{"positions": "rope", "attn_scale": 0.125, "bias": "none", "init_std_down": 0.0}
Each number is 128 + 24 x the weight over its row's rms, rounded and kept within 0 to 255. Layers, rows and columns count from 0. The size above them is the row's rms in percent of the matrix's.

# layer 3 attention output (transposed), 128x128, rms 0.0477, rows 111-127, columns 32-63
size [ 80  81  92  92  85  82 100  86  96 101  89  90  79  96 101  94  93]
[[119 106 122 137 108 148  88 162 174 148 144 102 107 105 133 106 115  93 152 120 111 133 157 139 137 133 136 146 134 124 171 164]
 [132 143 169 109 206 114 117 118 128 111  77 139 157 112 133 111 132 154 134 141  96 150 113 134 125  84  89 103 101 130 121 136]
 [131 129  95 136  92 115 138  98 129 126  99 127 167 137 117 139 103 132 124  97 166 106 135 137 125 107  89 171 131 140 106 149]
 [ 90 141  90 154 150 117 148 164 133 120 149 113 122 134  98 174 142 119 139 133 104 110 109 154  78 144 150 137  98 144 112 149]
 [134 113 107 135  78 142 155  69 161 124 140  81 137 156 106 109 145 124 122 136 158 109 157  73 152 156 113 156 138 107  97 149]
 [141 143 133 121 106 120 124 149 142 130 131 122 120  85 113 140 114 100 127 118 157 141 130  97 124 130 125 149 112 135 198 127]
 [115 115 100 149 171 147 165 137 125 110 124 137 136 145 109 138 107 145 158 139 119 110  84 126 113 109 132 125  98 131  95 135]
 [120 117 151 135 127 170 120 176 127 103 142 115 144 125 141 146 126 129  74 138 129 168  88 154 135 132 130 130 120 136 123  90]
 [ 90 148  60 132 134 124 122 158 162 137 114 109 126 133 141 136 147  98 124 126 117 127 108  93 115 128 133 141  79 116 115 159]
 [131 141 108 133  86  93 107 137 100 143 133 129 113 123 128 158 121 118 129 112 159  80 183 182 157 169 111 177 134 153 154 123]
 [149 114 115 119 124 125  83 171  79 161 132 147 119 107 131 133 120 140 162  94 120 124 151 181 117 165 137 117 108 145 151 106]
 [109 103 108 134 152 131 115 108 151 121 135 112 131 165 140  88 117 146 154 126 124 101 128 106 143 133 130 110 132 155 106 140]
 [139 131 145 130 133 130  81 106  80 119 137 131 120 122 157 108 143 130  89 112 118 157 135 165 153 141 118  85 142 147 121 108]
 [115 158 107 153 150 133 167 167 112 109 135 147 104 121 120 132 145  82  86 143 125 121 110 108  94 120 150 149  87 135 131 137]
 [141 145 105  74 115 142 137 159 175 165 115 104 147 134 117  97 117 125 114 123 132 150 134  42  82 106 119 128 124 119 150 146]
 [140 130 114  99 139 156 126 121 144 144 124 107 138 164 144  75 126 143 116 166 114 166 112 106 110  89 154 101 147 143 112 134]
 [126 128 121  98  93 128 142 161 160 149 123  94 143 118 101 165 134 132 124 140 150 144 135  51 130 100 120 125 122 126 130 163]]
# layer 3 attention value, 128x128, rms 0.0468, rows 112-127, columns 32-63
size [ 81  91  90  95  78  91  86  90  92  93  92  84  95  91  90  88]
[[136 141 111 129 129 107 101 134 163 105 104 103 102 203 138 126  84 138 126 176 157 133 148 138 139 146 144 100 157 153 113 118]
 [133 175 102 146 160 134 110 151 144  95 111 113  64  90 150 139  92 141 127 135  95 136 124 140 172 162 133 148 157 145 160 136]
 [125 120 157 134 155 153 197 118 164 108 162 143 147 121 174 170 123 141 117 156 164 171 134 110 113 105 135 162  89 102 128  87]
 [120 172 119 124 131 150 159 124 119 154 100 202 105  84 130 162 138 133 116  80 111 115 135 164 151  79 183 134 183 157 147 130]
 [106 137 118  87 165 145  98 150 160 140 115 153 117 153 106 107 158 131 119  95 104 165 124 134 116 131 115 140 136 107 136  94]
 [116 139 109 148 131 102 144 137 137 118 151  98 114 136 172 159 100 128 123 186 132 161 171 120 113 168 135 136  98 106 114 122]
 [143 165 141 119  99 115 111 114 117 171 106 129 135 119 143 116  93 104 134 104 146 132 171  84 105 116 124 121  85 128 142 158]
 [121 133 177 125 172 147 169 131 108 107 123 153 129 102 121 146 133 154 128 159 122 149 141 128 121 126 149 181 160 131 127 104]
 [148 139 146 113 144 159 181 144 180 112  98 140 137 132  78 158 159 119 123 115  84 121 104 140 160  98 104 151 147 131 159 125]
 [124  97 164 133 130 117 136 162 124  97 128 133  91 109 115 134 134 128 127 137  92 119 121 112 170 130 113 117 109 154 114 135]
 [145 155 119 112 134 152 129  91 122 120 108  85 142 144 154 169 124 135 136 139 163 128 143 126 115 141  94 139 127  84 148 141]
 [169  83 113 148 136 123  94 125 106 115 104  66 126 118  94  79 109 106 128 155 144  95  83 110 135 130 104 106 158 120 130 171]
 [107 130 126 138 135 135 159 153 117 136 128 153 149 143  91 101 138 158 101 179 160 156 164 101 130 127 160 162 120 138  98 142]
 [140 168 132 110 140 138  88 103 114 149 137 113  96  97 143 124 156 191 134 134 114 124 143 144 131 124 149 100 146 147 131 122]
 [114 160 147 131 107 141 105  95 117 152 143 110 158  91 148 147 154 168 119 104 130 113 168 146 119 138 128 111 100  93 137  99]
 [146 170 112 141 147 165 101  93 144 162 123 137 127 112 126 135 122 147 130 101  88 125 111 146 105  84 123 111 133 107 129 113]]
# layer 3 MLP gate, 320x128, rms 0.0632, rows 0-19, columns 32-63
size [105  88 105  95  86  93 103 103 105  83 110 106 107  97 109 106  90 102 103 107]
[[103  93  82 123 184 135 105  90 120 120  95  77 153 153 135 132 129 139 122 135 117 107 106 105 102 147 121 138 131 124 126 159]
 [121 110  90 107 136 147 131 115 134 163 132 131 116 144 125  79 153  95 133 118  96 141 144 149 124 137 156 135 168  90 147 138]
 [151 113 115 138 126 131 125 111  88 137 114 113 136 108 101  67 138 150 148 190 124 104 156 123 157 102 122 118 116 136 144 160]
 [117 112 124 123  99 123 108  98  74  96 129 111  96 119 149 146 157 121 113  85 148 124 150 147  88 127 155 124 157 146 152 125]
 [138 151 130 168 103 163 141 140 146 130 134 137 144 187 132 161 120 141 121 137  89 147  96 156 138 135 125 165 161  91 110 105]
 [111 170 115 133 145 144  93 126 129 124  96 118 133 127 156 115  90 134 116 121 101 137  76  67 131 116 156 176 168 110  85 163]
 [112 139 148 143 157 139 121 121 134 127 126  67 103  86 136 127 132 118 103 161  99  91 110 151 120 144 124 104 161 154  99 100]
 [120 110 115 162  92 146 117 139 109 158 126 131 147 101 125 144 149 135 111 147 156  74 150 114 131 140 178 136 107 139 124 160]
 [131 100 143 117 124 145 126 173 119 106 137  80 125 110 117 130 110 100  95 141 109  93 181 140 104 178 113 128 143 102 159  85]
 [140  67  78 143  80 206 123 131 112 122 135 100 135 110 130 112  98 149 133 179 123  95 180 113 122 137 146 166 148 143 141  84]
 [122 126 164 134 103  64 154 107 123 123 135 109 112 125 136  82 143 116 130 154 145 130 168 141 114  86 114 142 145 182 113 121]
 [ 98 132 158 167 125 111  88 134 110 125 164 122 131 158 155  95 135 122 132 104  63 132 128 165 152 130 123 133 151 119 146 133]
 [131  98 150 135 125 105 126 114 107  95 130 104 134 123 135 166 105 132 118 142 178 112 156  97 160  99 137 146  71 140 136 149]
 [ 91 121 145 129 153 112 105  93 117 147 104 108 109 139 131 126 138 130 167 104 146 144 111 147  78 127 188 126 113 166 155  93]
 [167 145 142 158 134 106 152 145 136 116 155  94 113 124 146 133 176 123 114 168 163 131 114 168 184 123 111 123  96 138 146 138]
 [145 112 109 108 130 113 104 145 144 153 153 150 120 153 171  64 108 115  97 144 118 144 137 168 129 121 132 132 145 146 137 149]
 [121 128 121 142 114 120 104 121 139 141 154 126 104 117 110 115 188 105 120 169 169 140 184 137 131 104 107 143 130 140 111 135]
 [153 116  70 147  82  87 117  78 128 109 143 138  79 151 151 102 143 145 129 149 151 183 124 105 163 102 131 113 136 111 110 151]
 [158 143 108 138 107 102 116  93  86 122  96 151  87 110 146 149 134  71 114 148 146 145 130 111 125  73  73 123 113 130 135  78]
 [117 107 116 136  95 184 126 180 152  99 104 118 145 104 126  99 114 120 124 150 162 125 160 111 139 147 120 143 100 119 112 138]]
# layer 3 MLP up, 320x128, rms 0.0588, rows 0-19, columns 32-63
size [105  91  98 105  88  97 101 113 106  90 112 115 102  97 107 106  89 104  97 111]
[[111  69 144 131 128 110 125 129 142 109 130 134 133 106 128  90 147 137 166 127 153 137 149 121 159 175 128 101 118 125 122  95]
 [106 132 115 122 153 144 115 108 134 136 109 108 116 147  63 135 106 147 133 167  96 114  95 150 168 149 114 146 139 181 117 131]
 [111 187 136 130 110 155 118 112 161 131 153 107 165 125 138 144 120 132 100 116 130 149 170 153 102 130 111 127 141 136 129 104]
 [115 137 105 132 114  82 129 135 119  94 141 107 148 142 178 120 143 119 135  83 107 124 122 135 103 129 171 133 147 145 155 158]
 [148 184 109 126 139 129 121  93 106 130 110  98 139 121 124 143 101  89 124  69 100 140 143 116 132 149 117 161 125 124 160 100]
 [141 106  97 131 134 118 171 130 128 118 120 146 124 138 165 139 114 150 120 137 141 128 114  90 138 106 137 129  91  89  68 105]
 [127 119 157 141  91 145 144 131 116 142 144 102 118 120 140 156 147  81 116 127 139 147 106 133 101  93 113 153  85 103 120 118]
 [105 114 131  91 106 116 109 104 148 166 104 168 110 144  82 140 162 133 109 139 151 122 130 127 157 107 118 117 105 150 155 138]
 [116 154 145 128 150 141  90  86 100 114 126 125 156 147 123 117 139 126 113 119 120 125 117 134 163 124 144 121 130  88 154 140]
 [ 81 147  98 128 113 185 130 141  94 113 141 129 134 109 155 130 101 156 119 154 141 144 143 150 150 128 137 118 156 113 122 140]
 [ 86 146 108 121  95  96  83 137 160 145 106 148 176 130 125 154 100 110 123  79 131 134 100 102  94 139  88  97 130  93 136 106]
 [148 108 151 120 133 114 128 159 165 134 121  98 124 134 123 105 184 132 120 118 157 135 127  91 107 140 107 154 120 103  83 115]
 [142 162 151 102 123 143 184 108 123 143  55 142 104 129 112 147 147 137 136 136 162 125 138 157 108 120 104 115 147 136 130 165]
 [128 104 129 114 131 152 120 123 107  93 100 126 133 137 124 158 153 158 106 157 132  95 135 114 138 146 179 131 152 100 153 156]
 [116 178 125 103 120 139 159 102 125 108 163 122 143 119 161 117 149 139 138 131 116 122 121 156 107 134 141 133 111 140  77 106]
 [111 145 145 135 130 173 131 123 195 140 138 134 139 109 128 127 154 112 150 146 142 149 147 123 138 130 147 141 114 174 134 118]
 [114 130 106 105 128 128 130 122 127 100 142 130 128 125 147 158 179 138 134 109 178  97 141 136 117 110 124 142 159 127 131 148]
 [102 158 143  85  92 145 115 123 115 168  84 148 146 127 113 107 104 112 130 141  94 140 135 118  57 166 117 131 115 147 137 108]
 [141 151  98 132 122  90 128 102 102 127 130 134  84  94 139 157 129  64 132 117 138 169 104  82 115  75 129  97  68 110  92 117]
 [162 131 161 119 108 174 142 130 100 154  88 198 138 105 113 122 120 121 142  91 148 136 114 127 125 114 182 145 125 130  74 150]]
# layer 3 MLP down (transposed), 320x128, rms 0.0581, rows 0-19, columns 32-63
size [107  90  98  96  90  95 107 111 107  87 106 112 107  97 107 110  94 103 102 107]
[[122 132 118 126 132 143 150  97 167  82 136 162 171 126  86 151 141 121 137 116 129 137 151 120 135 130 165 162 142 166 172 132]
 [ 93 168 154 119 127 144 169 176 151 135 123 174 144 134 143 121 147 148 120 123 174 119 132 118 180 163 115 131 149 147 183 127]
 [167 116 139 125 118 109 139 122  84 123 157 109  88 170 134  88 165 129 146 131 147 134  69 119 158 148 146 161 154 142 130 149]
 [133 132 133 123 107 140 158  88 141 112 131 135 141  98  98 151 149 141 149 129 123 121 109 119 120 127  74 113 125 143 160 138]
 [ 99  99 158 151 103 102 128 178 108 114 142 170  80 122 145 150 133 120  81 131 157 146 108 134 126 129 162  85 120 143 153 165]
 [130 172 161 165 149 130  89 140 146 108  71 153  91 132 122 105 158  74 117 103 135 173 140 103 127 169 167 100 154 163 103 126]
 [120 142 117 128 148 144 105 155 109  82 123 108 125 134 176 102 169 110 155 151 126 167 153 135 108  95 148 137 121 107 112 136]
 [136 116 138  84 121 155 146 126 104  96 151  91 141 124 103 141 138 134 101 129 105 137 103 102 150 146 118 111  95 113 151 140]
 [126 134 168 116 139 123 148 123  91 110 113  70 131 115 138 144 116 104 111 108 160  57 103 116 112 132 161 151 167 106  97 138]
 [155 121 139 134 102 102 141 124 159 136 136 108 104 144 162  97 144  95 142  96 127 153  82 172 119 125  51 122 116 122 130 149]
 [152  90 134 151 121 132 153 159 158  98  99 126 150 111 136 136 120 112 168 150 150 140 141 135 105 116  91 170 128  96 145 144]
 [104 134 109  97 129 125  92 117 111 138 106 119 134 123 136 138 102 130 157 110  90 108 183 181 112 131 135  95 153 143 122 128]
 [104 139 134 147 131 146 107 109 137 127 118 109  97 119 136  80 155 127 161 106 169 116 150 140 114 126 128 163 158 148 137 138]
 [105 104 155 124 111 102  93 135 136  56 162 140 109 147 144 132 134 146 177 138 112 135 121 120 113 138 123 118 141  85 121 127]
 [127 126  99  97 133 133 128 117  93 144  99 135 148 132 113  96  94 152 155 129  96 136 132 211 124 140 112 169 137 146 120 130]
 [122 149 124 120 145 152 137 145 153 120 126 143 148 160 126 122 148 154 130 148 117  84 141 150 155 118 153 141 141 116 126 129]
 [116 141 116 139 119 132 151 140 145 152 108 134 130 137 120 158 103 111 131 125 128 154 108 157 147  80 126 148 100 101  95  97]
 [113 136 118 128 151 119 154 123 163 133 151 136 137 165 137 132 132 109  90 135 133  99 150 126  97 110 140  49 130 168 107 134]
 [107 153 132 123 157 123 138 129 129 158 121 138 137 106 131 163 153 120 121 100 141 216 124  70 113 135 127 103  39 123 115 142]
 [ 78 162 130 126 103 147 105 127 122 133 114 107 158  89  80 164 134 115 122  90 126 172 131 157 155 126  93 107 166 170 119  86]]